python train.py --n_head=5 --vocab_size=604 --norm_place="pre" --qk_norm=false --attn_scale=0.125 --tie_embeddings=true --lr_mult_o=1.5 --schedule="wsd" --train_tokens=255600000
Each number is 128 + 24 x the weight over its row's rms, rounded and kept within 0 to 255. Layers, rows and columns count from 0. The size above them is the row's rms in percent of the matrix's.

# layer 7 attention output (transposed), 320x160, rms 0.153, rows 154-191, columns 0-79
size [ 95  95  94  94  89  98  91 103  93  94 102 101  93  94  87  88 104 103  87  98  90  97  93  96 101  98  90  98  83 100  87  96  84  94  93 104  90  83]
[[109 158  87 119 149 103 133 154  91 102 123 108 146 168  93 116 156 168 155  56 129 102 127 110 128 128 127 130 134 136 113 115 108 100 114 155 116 130 130 162 144 132  88 108 156 168 138 119 160 146 126  94 113 118 153 107 103 169 111 111 176 108  98 136 145 114 116 144 149 105 141 127 115 154 130 142 109 146 127 177]
 [116 114 104 154 153 102 156  58 160 106 119 153 141 164  52 146 106 146 146 122 121 132 108 125 136 152 170 116 102 144 155 130 108 111 105 143 134 128 156  93 134 163 146 145 147 130 130 137  70 143 100 131 153 104  93 114 154 144 144 161 174 128 157 136 105 128 150 146  93 115 119 104 107 106 166 150  98 150  97 172]
 [150 157 157 149 117 126 111 147 137 161 121  95 142 130 105 140  74 122 151 158 109 163  96 115  86  97 141 127 157  68 100 116 152 129 127 140 116 124 182 141 142 114 138 165 121 151 161 144 128 142 166 133 110 139 146 142 166 151 132 114 131  91 117 105 143 163 132 146 105 167 128 148 102  72  92 106 177  87 153 162]
 [112 116 140 152 111  97 134  76 144 166 142  91 103 142 137 146 108 157 133 132  99 128 103 115 141 124 100 124 121 117 128  99 122 117 142  91 157 119 145 137 103  88 107 134 147 134 114 134 144 160 119 137 167 101 106 116 138 102 130 114 126 146 132  78 178 147 147 136 121 127 158 135 129 145  95 103 113 162 133 145]
 [107 124 138 129  78 177 174 118 141 105 134 134 138  88  94 142 131  91 151 130 115 132 110  88 169 118 171 129 122  99 138 143 107 133 117 161 169 131 157 119 171 139 127 155 142  80 122 103 168 134 132 126 113 168 161 116 151 139 145 141 126 114  97 123 116 149 137 118 139 147  90 143 149  76  82 102 152 114 143 102]
 [126 157 103 109 143 134 133  87 143 102 129  67 130 157 117 133 144 121 137 141 126 159 137  96 125 129  92 125  92 121 146 117 135 121 106 149 129 132 149 118 146  97 130 143  78 110 204 124 132 129 149 130 132 162 113 113 111 118 119 132 139 139  94 128 148 108 150 120 103 154 143 115 176 127 143  93  83 155 118 106]
 [186 130 102 146 109 118  94 113 115 142 138 110 154 121 112  95 122 148 122 120 139 118 141 186 137 124 129 124 172 131 122  67 129 145 127 130  74 180 114  93 120 130 132 114 168 124 148 115 104 102 126  93 144 129 140 158 166 107 105 116 146 105 134 111 122 143 107 132 150 119 158  78 153 116 180  71 128 133 126 147]
 [ 95 143 122 130 112 133 121  87 185 129 106 116 129 138 159 193 111 109 117 116 112  92 170 137 109 143 113 152 106 152  73 126 166 121 138 128 140 167  81 101  84 108 109 132 113 138 121 119 131 141 118 108 147  93  98 102  85 146 153 111 148 137 118 108 152 150 126  91 160 136 146 140 114 100 105 155 147 175 118 123]
 [161  81 105 164 125 185  79 116 119 123 160 117  97 125 132 123 144 125 120 134 104 155 148 130 122  78 168 175 167 100 129  81 156 130 112 169 141 139 110 123 108 156 122  78 160 133 164 100 134 110 138 126 110 128 124 169  91 106 130 115 167 159 110 157 166 158  96 106 149 137 131 151 106 157 117 112 105 131  95 131]
 [125 148 120 155 116 153 183 139 119  94 124 129 150 121 143  79 115 149 163 144 142 129 111 141 177  96 115 164 131 139 118 130 103 139 134 160 160 128 129 138 146 147 144 127  75 144 107 136 124 114 141 136 130 143 127 107 148 108 127 141 115 150 139 100  85 149  92 125 140 102 159 124 167 105 122  53 120 111 139 103]
 [ 87 134 112  99 140  99 159 119 117 113 118 152 135 120 150 183 126 174 149 147 172 104 107 146 137 140 111  60 138 102 114 129 104 119 116 139 146 134  87 119  83 127 150  90 129 143 148 108 173 165 129 135 128 157 130 130 170 108 124 122 116 142 123 117 148 122 101 164 150 162 130  95 138 141 108 107 122 143 130 102]
 [113 148 124 100 118 145  89 116 134 174 163 119 108 124  76 161 122 142 179 160 144 150 105 138 120 142 138 122 113 128 127 101 146  86 110 155 151 162 124 114 138  92 134 131 143 108 121 146  76 176 109 108 105 126 106 144 114  86 102 114 147 100 111  93 134 112 134 197 137 144 150 118 157 139 127 110 133 153 153 150]
 [142 129 119  98  99 108 104 157 147 128 131 158 143 145 144 109 125 130  79 101 124 124 133 129 146 106 147 127 129 136 124 174 152 150 146 155 128 145 128 138 141 136 187 175 152 135 128 120 135  88 155 146 105 164 136 146 132 104 130 133  86 157 144 151 135 132 105 160 128 110 149 167 126 155 129 131 118  96 129 117]
 [139 122 178 143 122 100 138 129  97 158 165 129 116 172 145  89 113 132 107 154 111 118 146 132 140 175 124 118 153 132 118 106 138 132 108 114 132 136 128 147 112 105 160  88 120  92 151 117 195 134 125 125 121 127 147 123  93 149 100 113  95  76 130 138 116  99 151 145 122 103 134 138 191 141 103 156 166 135 146 128]
 [138 104 147 137 126 172 133  99 133 149  96 110  89 133 135 153 149  98  75 148 149 173 105 118 149 114 131 130 183 106 152 106 102 120 115 110 139 117  99 110 112 113 112 122 135 122 122 107 136 144 124 133 108 132 126  88 135 114 126  75 177  97 145 113 167 103 154 144  80 122 124 120 127  87 166 156 158 111 146 145]
 [124 121 119 117 153  94 119 153 127 146 116  91 156 146 133 125 147 107 145 181 112 144 130 144 146 147 160 121 114 141 121 127 125 163 137  96 105 167 106 151 133  66 146 102 176 160 131 119 125 158 109 112 134  71 144 134  97 144  96 140  76 114 166 136 128 103  91 122 149 137 164 116 110 128 166 166 152 135 148 151]
 [104  98  97 137 147 113 113 127 176 127 124 124 109 122  91 150 131 124 149 123  97 129  98  90 122 112  94 117  93 136 149 132 132  56 140 146 150 132 103 147 133 149 122 112 136 120 161 140 104 125  97 122 117  85 141 129 145 179 126 106 145 128 129 167 113 136 146 141 135 125  69  86  43 145 140 105 144 155 135 100]
 [196 172 138 139  89 101 131 115 103 148 108 126 131 101 132 133  94 112 107 107 112 142 133 110 106 112  93 140 121 152  70 133 128 158 131 175 160  66 137 157 101 131 156 115  73  99 125 133 100 102 131 128 125 123 115 137 121 131 154  82 131 134 105 118 136 127 123 141 138 141  85 121 125 101 168 159 132 156 181 129]
 [125 115 145 161 106 117 155 139 135 134 142 132 114  96 120 108 121 132  86 123 123 105  89 148 122 149 120 122 118 118 124 131 132 149 113 143 170 132 106  91 149 126 157 169 130 136 161 110 132 134 166 176  96 153 143 136 135 107 124 103 142  97  91 125 113 129 108 189 139 172 121 143 108 132  88 136 171 130 157  98]
 [160 126 157 153 154  82 115  95 119 155 153 149  91 143 114 147 117 131 156 141 111 129 149 178 109 146  95 143 121 129 123 165 106 145 136 179 135 109 130  77 105 121 141 152 105 115 103 156 154 121 166 112 130 119 134  96 160 145 123 134 172 148 140 146 107 104 164 106 129 158 161 124 118 159 105 130 123 148  92 138]
 [160  89  95 137 130 117 145  95 117 145 113 103 106  82 122 135 152  97 118 133 129 141 117 150 133 129 181 166 110 167 170 130 101 139 127 181 128 110 132 170 109  94  95 105 147 150 175 104 162  88 132 162 131 130 131 128 141 141 153 121 155 126 136 129 151 130  95  99 143  64 121 111  87 122 134 181 146 138 107 151]
 [132 139  74 135  98 136 124 137 106 138 124 129 152 116 134 148 179 136 111 126 135 142 131 114  97 130 165  92 125 154 102 123 128 121 161  98 129 135  88 138 132 166 121 176 101 134 138 114 166 150 143 157  82 110 127 143 157 150 109 154 142  67  88 132 139 182 130 148 103 127  94 158  82 119 101 120 145 203 157 143]
 [140 165 107  63 130 158 111 118 137 168 147 114 105 110 115 125 155 144 136 141 133 103  96 128 116  97 112 114 131 124 104 154 152 131 163 128 134 133 113 108 118 118 118 135 114 110 100 123  83  84 142 121 134 126 129 118 105 126 124  88 149 150 113 122 148 136 143  90 108 151 118 116 139  92 129 142 153 191 109 166]
 [138 135 121 108 115 123 120 109 103 154 109 125 148 102 139 127 111 161 122 145 154 128  78 108 110 119 153 126 131 101 184 131 123 104  91 203 141 131 128 152 145 118 156 102 120 114 145 151 129 155 174 107 150  94 123 160 139  96 118 161 141  96 122 136  81 131 122 140 140 139 160 117 126  99  97 111 101 128 122  87]
 [124 129 108 150 110 120 133 137 132 133 100 125 108  95 154 149 145 103 136 170 169 130 110 124  76 148 128 155 123 143 121 166 141 146 111 142 129 149 138  99 133 102 138 114  95 177 112 107 121 129 142 118 151 106 147 122 136 168 143 144 121 160 102 148 143 113 113 150 173  92 135 131 169  95 169 101 119 123 128 106]
 [160 149  90 134 157 129 128 156 133 147 129 172 178  87 121 131 107  87 120 110 126 128 118 169 118 105 117 155 113 121  90 138 146 112 142 117  92 131 122 128 116 131  75 149 101 101 154 134 143 126 149 156 112 138 143 140 129 156  76 160 123 132 142 104  76 145 104 103 166 117 109 114 119 108 126 100 104 145 109 135]
 [ 97 135 123 116 167 123 109 133 161 116 148 140 124 121 149  96 134 122 159 152  98 139  86 136 154 136 165 106 139 118 138 122 107 131 131 128 141 141 147 109 126 146 140  78 121 109 117 181 136 145 151 126 100 119 139 113 145  83 120 177 138 150 125 101 125 101 135 152 125  93 146 136 132 112 153 104 140 171 174 141]
 [116 128 148 178  73 128 157 138 139 127 128 115  85 150 119 158 121 120  75 151 142 101 101  86 113 144 134 131 120 116 131 147 136 152 105 121 140 134 138 105  96 133 165 105 134 144  91 165 130 154 105 122 135 147 137  86 125  99 151  98  82 124 115 127 117 149 137  96 126 154 119 141 127 135 133 151  81 125 145 155]
 [111 113 129 166 124 136 166  93 157 118 122 124 174 160 122  76 136 160 107 171 154 174  71 132 130  98 141 132 109 138 118 118 104  76 127  98 126 122 154 142 165 157 105 161 153 140 128 115 121 129 119  97 117 130 111 172 132  70 133 134 151 153 148 103 148 156 111 102 113 138  70  84 147 101  98  91  89 131 108 104]
 [144 108 168 106 121 149 145 160 112  84 121 132 158 117 117 115 107  93 127 137 118 155 129 111 128 121 150 104 101 160 106 144 147 147 142 130 133  65 141 112 142 122 105 145 161 128 103 119 107 149 106 125 120 138 130 130 102 155 118  95 114 114 104 142 122 105 111 161 130 121 102 101 113 103 156 142 149 128 133 125]
 [ 77  90 143 167 159 145 127 134 137 155 127 122 163 104 141 137 141 115 124  98 126 148  83 151 147 159 146 146 103 135  87 125  78 114 104  73 140  86 117 170 150 118 129 109 134 140 165 115 132 125 111 135  89  99 170 147 134 131 114 141 123 102 138 158 126 148 117 140 127 154 147 110 123  99 168  94  97 104 124 148]
 [ 97 126 127 120 154 111 112 179 156 151  84 137 127  92 131 123 139 169 142  92 137  80 127 117 122 144  85  81 117 172 144 128 106 158 103 110 141 149 134 129 142 148 144 124 139 149 102 144 108 133 110 154 112 154 127 161 170 103 175 124 176 103 162 132 143 140 166 116  84 136 101  84  93 115  97 148 154 156 124 107]
 [150 121  97 162 125 166 152 121 158 139 127 101 143 119  82 140 134 116 132 153 165  73 115 130  85 136 117 162 147 137 138 129 111 162 145 120 104 150 139 100 123 129 162 117 102 108 155 112 123 148 138 109 161 149 127 118 127 117 142 148 104 138 127 113 164 122 119 134 197 194 132 125 124 114 143 143 186 143 143 128]
 [154  91 133  94  86 113  87 181 139 133 128 138 108 149 151 118 124 110 105 138 148 147 132 182 140 140  99 146 119 128 121 142 121 115 104 114 108 105 137 106 129 139 131 155 124  90 101 127 149 135 117 116 130 126 153 152 126  82 120 140 116 115 181 138 105  99 205  87 152 105  81 120 147 150 120 160  99  85  99 118]
 [119 142 171 135 147 105 126 119 133 150 112 176 107 132 128  94 115 143 144 138  84 138  80  98 129  81 129 139 130 130 126 154 118  80 146 174 122 108 143 132 154 132 158 119 138 149 104 165 161 143 111 122 101 117  99 136 139 117  81  94 117 125 106 136 107 149 156 160 136  99 152 115 138  63 148 100 131 136 120 162]
 [117 138 152 161 146 137 152 143 118 167 152 143  93 103 166 102 148 109 112 147 132 157 133 111 148 110  82 109 120  92 114 139 118 110 158 151 186 102 190 125 125 152 101 105  84 153 124 160 139 117 152 109  93 115 163 150 123 101 156 101 131 100  92 141 127 169 172 123 135 135 118 125 115  97 108 122 149 131  79 129]
 [128  93 166 122 121 119 138 132  96 125 146  97 163 162 170 146 135 110 154 168 142 103 156 132 144 144 108 142 116 123  97 108 150 129 116  73 153 146 110 122  95 147 157 103 115 123 118 118  78 143 104 157 166 139 140 109 107 117 137 162  98 157  90 154 115  87 107 108  94 140 103 123 116 141 122 125  72 135 117 172]
 [123 107 145 142 137 117 147  99 112  89 141  81 109 109 107  90 155 128 157 116 147 104 116 144 151 125 110 140 156 128 173 135 113 123  93  91 140 127 139 157 139 127 144 118 120 178 154 107 114  86 143 144 122 161 155 167 158  88 109 120 155 141 141 139 118 156  83 126 106 129 123 113 125 153 153 130  92 128  97 143]]
# layer 7 attention value, 320x160, rms 0.17, rows 155-191, columns 0-79
size [102 100  98  86 101  94 106 102 100 109 112  91 100  98  94 105 107  92 103  95 106  96  98 105 103  98 109  86 102  92 102  87 100  94 104  97  87]
[[128 147 175 100 115 118  80 162 100 145 110 196 132 113 119 127 157 101 118 103 119 125 148 151 127 120 129 118  93 100  77 100 138 148 148  76 150 129 115 125 109 125 134 133 101 110 130 133 134 136 135 113 160 150 177 161  81 106 112 116  98 112 130 128 162 137 130 144 148 142 141 106 125 131 120 143 128 162 142 104]
 [122 113 122 103 149 132 109  98 158 122 148 166 107 154 152 116 133 163 122 106  94  66 143 139 150 114 110 111 106  84 159 108 115 109 102 127  93 127  72 108 137 107 124 109 185 122 110 110 141  82 142  66 118 113 138 114 143 120  91 158 134 142 162 134 132  94 124 115 210  85 104 103 131 158 151 147 122 139 128 149]
 [137  64 105 120 153 122 143 202 131 152 113 143 150 130 124 137 127 126 161 133 136 112 151 121 131 113 148 124  88 136 148 143 133 160  94 126  91 141 106  95 133 177 107 124 127 107 158 100 160 133 135  87 141 180 114 111 112 157 127 115 146 151 118 181 111 129 111  95 124 137 136  87 113 106 167 121 134 144  95  90]
 [184 114  73 107 103 117 138 121 121 141 138 164 116  78 144  85 100 138 172 140 131 155 162 183 122  95 121 121 115 142 145 129  90 136 145 130 117  98 131 140 131  87 120 145 162 128 124 171  76 102 168 128 127 104 108 130 137 112 102 148 139 157 144 137 102 125 139 112  88 123 124 145 151 135 160 125 142 155 105 135]
 [142 113 172 137 102 108 145 124 103 134 125 157 147 102 125 121 119 102 134  89 142 103 112 149 142 115 173 146 139 120 111 137  87 127 125 140 125 139 149 132 146 131 124 166 150 125  95 118 165  84 105 119 118  82 110 136 173 144 126 120 148 131 201 101 118 154  95 113 120 127 137 131 102 134 134 167 142 122  52 134]
 [128 149 126 136 145 119 133 142 142 114 117 140 111 166  77 178 101 110 115 139 103 144 129  99 140 125 127 112 119 137  97 157 122 124 110 135 145 116 132  96 117  70 113 171 114 171 131 126 114 143 154 149 135 142 151 146  64 139 132  98 122 111  98 134 143 125 146  83 128 113 104 148  94 138 135 146 128 147 101 145]
 [135 114 126 102  97 122 134 140 100 149 151 120 102 109 126  89 142 124 140 148 109 149  97 100 155 153 134 111 157 181 133 120 105 178 130  93 121  98 191 168 139 139  87  82 162 133 115 125 132 130  92 118 107 170 146 158 114 118 142 170 125 121 117 151 113 116 124 138 134 177 132 139 128 111 127  92 133  93 169 141]
 [170 162 143  97 150  89 155 125 161 116 129 121 134 118 111 107 159 134 152  78 136 143 100 150 157 147 113 129 151 164 113 134 120 133 135 106  94 102 145  95 130 140 134 181 108 176 111 135 124  96 146 140 143 127 131  98 112 188 105 126 138  91 126 117 130 106 110 146 125 128 106 119 116 130 134 139 117 117 138 123]
 [113 151 178  94 146 163 119 123 126  94 150  75 115 152 159 133 106 163 133 153 127 101 129 101 112 133 148 114 119 109 126 131 134  92 120 114  80 172 162 120 130 148 144 152 111 144 132 118 139 137 108 118 131 118 177  97 158 119 119 121 146 143 142 122 114 159 159 146 123 116 148 138 109 128 156 134 197 156 155 131]
 [149 162 168 128 130 134 139 163 162 128 121 148 111 114 109  87  80 105  79 108 132 149 126 122 111 111 189 186 120 138 164 122 136 146 121  80 142 190 146 138 103 131 123 140  82  78 125 135  87 139 151  92 137 114 121  88  97  77 125 133 158 101 138 126 119 131 123 111 132  82 132 168 119 127 134 142 151 124 149 133]
 [161 138 162 107 132 128 163 128 110 147 116 164  79 128 125 108 127 127 106 166  87 139 149 115 101 146 106 119 177 133 128 176 143 150 134 107 155 102 126 161 153 111 114 118 134 151 158 101 144  97 104 145 103 144 127 135 102 137 145 152 145 125 130 147 111 106 111  53 145 118  89 125 126 128 135 146 172 109 136 145]
 [141 164 129 155 128 125 160 111 141  98 127 154 118 152 114 123 143 140 150 123 158 104 129 114  94 101 109  93  91 101 149  87 121 137 113 145 107 128 106 135 129 122 104  96  53 136 132 118 140 171 163 169 129 124 149  96 164 141 123 121 143 119 137  93  96 142 115 160  91 104 108 115 103 129 113 120 117 144 104 137]
 [132 140 124 140 139 176 121 131 140 117 128 104 148 144 155 120 124 135 135 160 127 142 134  91 129 110 123 153  71 134 107 138 152 151 133 135 141 148 102 119 108 151  82 152  95 157 102  96  97  98 134 164 167 114 147 130 135 129 122 118 141 162 124  96 149 184 112 103  63 133 105 123 126  83 169 115 103 160 135 132]
 [115 116 120 105  96 129 139 171 156 126 112  86 155 119  99 141 125 138 157 106 112  65 135 136 130 135 121 145 119 147 112 154 119 132 141  95 103  96 132 102 142 124 151 170 141 117 171 159  88 100 157 127 145 121 105 181  87  96 128 154 131 131 143 110 132 126 146 111 162 135 164 111 172 146 129  71 156 110 123 137]
 [115 142 146 138 112 115 143 141  95 137 107 163 107 137 166 155 147 107 149 119 113 137 123  98 112 112 103 122  91 118 161 127 125 126 130 143 151 144 134 126 120 172 138 119 103 140 100 136 120 141 119 170 132 173 125 123 111  87 159  99 124 116 120 100  80 117 112 120  96 127  91 133 120 147 136  89  79 113 101 121]
 [160 158 141 151 127 129 101 130  90 135 136 177 155 113 145 122 139 123 137 137 166 169 139 162 117 131 170 118 120 107 149 119  74 132 143 138 152  92 127 174 147 100 138 120 106 133 105 136 118 115 108 151 130 155  95 109  65  79 184 162 100 118 131 132 137 150 132 142 173 175 127 157 141 125  80 132 134 107 126 157]
 [118 118  88 113 137 162 143 156 137 109 121  94 145 151 103 122 101 143 118 190 133  88 162 111 117 140 131 114 171 142 171 105 130 114 148 101 113 155 122  98 149 120  98 169 170 143 141  72 131 106 122 135  81 123 146 131 116 149 151 163 142 131 158 130 129 145 140 125 146  96 153 105 111  91 115 116 114 123 125 140]
 [109 129 117 113 133 147 127 147 172 127 120  98 110 133 148 158 116 120 150 116 150 131 130  73 107 130 120 127 183 139 141 132 139 117 112 126 111 153 106 151 149 167 101 108 117 115 104 129 109 100  73 143 150 110 119 132 124 135 147 146 137 156 162 101  89 176 151 127 167  84 161 145 106 158 138 133  99 142 157 104]
 [155 120 127 106 137 136 135 116 147 118 132 119 151 136 137 157 118 101 121 100 159 167 127 114 145 162 158  99 102 117 118 123 136 140  95 140 110 149 131 169 135 123 129 101 165 150 122 108 146 146 113  94 126 141 171 117 104 127 122 131  64 125 128 120 145 155  86 193 145 102 102 121 104 114 132 108 178 180 121 143]
 [ 82 113 134 124  71 133 158 116 142 131 142 141 152 121 153 112 141  83 120 126 140 104 125  90 164 115 124  97 126 135 113 144 124 128 126 105 111 138 168  86 136 118 137 110  98 111 101 177 134 140 135 125 128 129 103 107 123 141 125  77 108 145 140 116 127 113 147 129  84 165 138 151 132 148 128  95  92 159 145 109]
 [137 158 144 140 145  98  91 128 134 133 119 124  50 156  73 112 102 121 120 132  93 115 139 156 129  71 144 157 126 145 148 115 153 112  94 132 129 113 163 130 159 110 133 110 132 102 101 135  73 100 123 128 164 142 134 105  97  92 162 113 154 164 125 121  96 117 137 106 143 147 153 109 124 151  57 181 110 123 145 134]
 [120  98 137 129 128 112 122  97 132  93 114 144 145 125 129 138 122 129  94 123 123 142 150 125 134 158 113 131 142 128 104  81 146 126 148 113 139 135 166 109 122 108 147  73 185 149 181 119 136 118 173 112 103 125 113 207 115 161 148 114 134 126 151 134  93 122  92 155 131 120 155 125 136 128 129 121 119 100 114  91]
 [144 121 139 170 151 132  95 129 116 122 118 140 109 148 134  92  97 124 132 121 148 159 128 148 139 124 121 131 111 137  80 132 146 163 105  89 117 185 126  99 120 127 142 194 160 105 125  80 122 112 128 153 101 135 139 106 134 114 135 138 118 125 161  84 118 135 120 156 104 145 121 133  90 180 141 139 124 133 139 173]
 [123 119 152 138 126 109 176 136 127 116 139 106 132 102 109 131 149 155 125 107  67 176  94 124 166  94 147 131 126 117 107  93  66 113 128 124 143 139 116 156 205 145 106  82 164 114 138 123 126 134 112 131  69 151 124 128 130 122 116  98 113 158 152 101 137 162 125 127 153 136 125 159 109 155  73 133  75 153 135 127]
 [144 134 159 109 119 131 142  93  95 122 104 101  90 140 153 146 164 161 161 131 147 115  99  93 153 115 120 115 111 138 154  88 127 121 100 152 118 117 132 147 146  89 204 106 115 100 104 124  95 140 114 101 134 130 119 124 103 115 153 147 115 143 133 138 141 139 128 136 110 136 138 145 137 120 144 145 131 118 115 105]
 [124 133 143 163 135 137 157 115 152 155 106 172 143 125 165 143 102 177 110 115 137 131 159  99  74 129 102 117  71  97 137 126 144 159 132 145  99 172 150 128 135 127 138 165 146 142 135  97 156 153 133 172 161 119 158 108 129 143 130  68 115 150 119 137 144 139 131  99 135 122 122  87 138  91  97 124 134 132 126 175]
 [127 132 112  76 182 113 131 169  95 114 116 148 149 111 143 110  95 146 134 135 146 124 135 151 149 105 150 117 141 128 136 108 142  72  79 148  81 173  96 132 170 119 103 146 143 145 142  84 115 111  99 108 136 123 148 120 146 152 109 141 145 117 134 102 100 162 147 189 142 104 136 138 151  92 122 118 120 116 159 140]
 [114  93 140  83 122 153 127 166 109 137 183 126  98  85 125 161 134 173 169 141  86 132 132 165  95 130 109 131 114 131 114 123 149 128 129 132  65 167 100 119  90 104 121 136 138 126 129 136 130 105 148 124 187 127 156 107 151 150 135 126 110 154  81 116 119 122 147 106 146 121 158 154 123 158 111 184 137 162 112 137]
 [116 159  60 152 104  95 111 166 127 122 157 138 133 131 142 177 115 120 149 124 136 135 140 139 158 162  91 152 149 128 140  94 138 139 135 128 164 124 105 144 125 139 167  89 132 110 160 182 120 114 160 165 138 143 136 142 128 164 143 145  90 155 120 123 113 165 130 157 140 149 107 114 196 128  94 128 130 133 111 124]
 [138 149 109 135  87  96 159 156 101  96 132 137 157 125 112 117 126 108 146 138 116 118 163 115 101 134 133 122  96 140 162 153 147 134 158 164 129 130 115  90  68 135 113  93  97 101  73 131 130 129  96 117 155 154 100  97 155 131 160 119 125 158 123 125 148  82 111  92 142 107 119 139 160 173  98 157 132 148 167 112]
 [ 97 136 124 168 118 180 149  55 118 141 113 164 136 143  85 101  87 125  90 153 154 150 120 158 118 100 151 139 147 120 117 116 156 114 129 152 137 116 133 176 147 141 112 131  99  92 142 121 126 146  94 149 170 140 143 129  78  84 138 115 104 141 136 150 117 123  81 135 157 103 147 145 136 141 138 108 122 113 125 110]
 [161 114 147 128 105 139  99 136 142 113 154 163 124 159 159 100  96  96 156 113  92 139  95 127 131 143 104 108 101 113 176 110 122 126 131 125 114 102 132 154  98 130 182 115 142 161 142 140 100 157 145  90 108 103 133 145 118 117 110 121 132 138 181 125 123  89 132 108 116  78 103 111  97 133 107  96  82 107 113 130]
 [130 129 116 127 135 151 121  96  86 141 117 142 161 144  83 126 134 105 130 153 132 112 146 116 135  94 131 104 139 167 128 137 145 132 127 129 140 122 102 157 165  78 103 105 138 168 117 137 100 143 107 154 120 132  93 153 122 112 112 126  93 139  69 149 141 118 101 134 109 129 177 163 151 126 115 117 140 159 130 117]
 [105 116 113 138 131 120 148 149  90  97 128 140 119  91 128 177  96  96 135 150 133 121 141 119 137 156 147 125 119 136 124 124  87 139 106 112 143 133 122 116 128 112 127 173 122 147 150 131 150 136 146 111 135 148 141 148  76 110 143 130 114 125 134 129 129 123 116 129 121  96  69 115 156 114 122 159 158 159 167 112]
 [117 114 118 138 142 138 149  92 113 121 147 128 186 138 123 145 123 159 114 122 116  90 141 125 152 128 115 166 142 166 124 101  75 119 113 104 100 163  97 108 123 144 144 145 147 144 124 119  99 124  98 106 143 138  99 117  97 163 159 143  91 171 107 149 156 135 106 131 130  87 137 145 150 116 148 110 142 147 185 115]
 [117 117 145 175 126 131 133 113 137 119 123 132 139 112 110 120 161 119 136 112 110 137  85 135 142 104  99 108 122 120 132 135 124 144 138 151 121 121 124 133 137 146 126 141 125 152 139 111 120 132 122 133 117 146 150 124 135 158 125 114 157 103 174 106 150 164  68 119 155 146 153 111 160 130 155 168  81 129 151  79]
 [141 137 138 131 119 113 167 118 143 101 100 145 160 152 126  97 125 125 143 118 177  85 109 146  98 132 146 116  87  84 127 157 128 112 131 144  91 127  94  81 129 149 139 133 100  99 125 124 153 146 130 130 163 111 124  93 119 145 132 100 152 121 166 131  96 118 153 117 181 107 122 131 125 154 160 115 147 152 134 109]]
# layer 7 attention query, 320x160, rms 0.154, rows 192-196, columns 0-79
size [103 102  93 106  95]
[[163 158  91 137 107 135 119 152 124  93 144 142 130 158  94 136 101 141 107 139 116 152 120 136 106 132 136 126 131 144  95  87 122 150  96 155 126 131 116 120 167 120 143 135 160 156 143 123 147 123 103  93 162 145 108 156 138 128 127 113 113 158 131 102 160 127 149 168 111 118 100 133 140 142 105 136  88 114 142 178]
 [105  88 151 125 163 108 138 123 138  96 163 116 159 141 183 112  97 107 107 128 102 142 154 143 156 144 156 132 134 117 137 148 154 141  83 110 147  33  56 127 127 142 123 110 107  93 122 169 188 105 124 122 112 100 118 142 113 126 158 137 130 153  69 117 162 123 171 100 124 151 127 128 133  87 151 151 125  85 112 132]
 [134 125 102 156 115 143 128 117 107 154 143 137 102  93 128 159 119 148 150 150 122 148 187 130 137 133  76 165 122 144 118  86 151 117 119 147 115 145 145 115 106 117 115 120 128  93 107 114 144 154 126 126 113 120 140  90 146 188 132 115 116 102 138 100 161 138 132 115 120 150 173 126  95 156 100 118 167 146 159 109]
 [131  89 145 106 149 123 123  85 150 120 114 127 116 121  70  90 139 181 148 132 116 137 134 113 149 141 119 153  93 170 189 140 126  99 130 137 121 172 132 154  87 103  82 128 103 113 125 119 108 117  95 129 135 139 153 134 160 114 114 129 151 105 181 119  96 147 110 123 149 128 124  70 129 118 127 111 125 174  98 171]
 [105  73 160 145 135 128  84 133 154 125 123 112  96 171 132  95 176 121 160 115 142 119 107 123 151 103 110 128 131 154 131 113 122 114 139 126 133 111 166  77  88 141  97 131 130 104 125 106 100 154 160 163 124 116 135  93 157 124 116 129 154 162 151 117 151 144 139  80 133 139 160 161  68 189 118 137 141 165 133 156]]
# layer 7 attention key, 320x160, rms 0.148, rows 192-196, columns 0-79
size [102 106 101 106  87]
[[132 113 107 132 132 122 142 138  91 113 155 104 118 145 156  98 153 139 108 143 132  96 130 122 146 166 139 122 164 142 141 119 110 137 133 161 139 123 153 148 108 136 144 135 157 100  98 166 169 160 137  67 142 112 132 152 139 130  66  98 179 137 113 148 104 128 122 178 118 113  83 161 144 136  73 125 147  93 174 162]
 [143 123 129 173 127 143  94 155 163 119 117 161 115 167 116  86 120 132  89 134 139 134 168 133 148 127 152 164 179 116 138 113 122  94  70 172 120  73 126 119 103 124 117 124 117 148 132 129 155 122 148 136 131 122  85 143 158 169 154 102  90 123 123 138 138 153  89  81  94 144 118 107  90 171 138 128 100 102 126 136]
 [157 134 177 153 136 104 143 176 131 139 135 106 108 148 122  90 113 112  96 153  96  94 139 137 143 117 124 156 146 139 166 105 154 122 149 144  73 120 125 106 130 114 155 120 141 129  91 135 150 110  99 118 141 157 142 149 137 158  73 135 135 111 118 143 117 148 140 118 142 160 116 136 117  90  99 148 106 147 143  94]
 [176 117 141 126 147 133 152 118 182 124 176 104 126 143 154 101 150 148 128 124 147 144 112 117 109 128 143 110  94 163 132 154 124 132 155 144 120 120 134 171 136  87  81  93 142 117 163 128 119 140 115 152 145 175 118 136 141 113 123 106  93 100 155 138 103 172 106 137 131  99 145 111 153 148 195 128  95 107  87 101]
 [140 182  96 139 125  74 188 104 146 111 140 113 121  91 113  80 140 128 122 140 162 122 112 149 112 132 106 125 123 156 154 134  98 117 161 118 126 119 135  65 124 111 131  91 114 111 142 114 158 113 139 109 126 152 135  99  67 118  96 120 152 122 127 123 157 136 173 158 200 116 144 143 143 124 128 126 128 141 134 117]]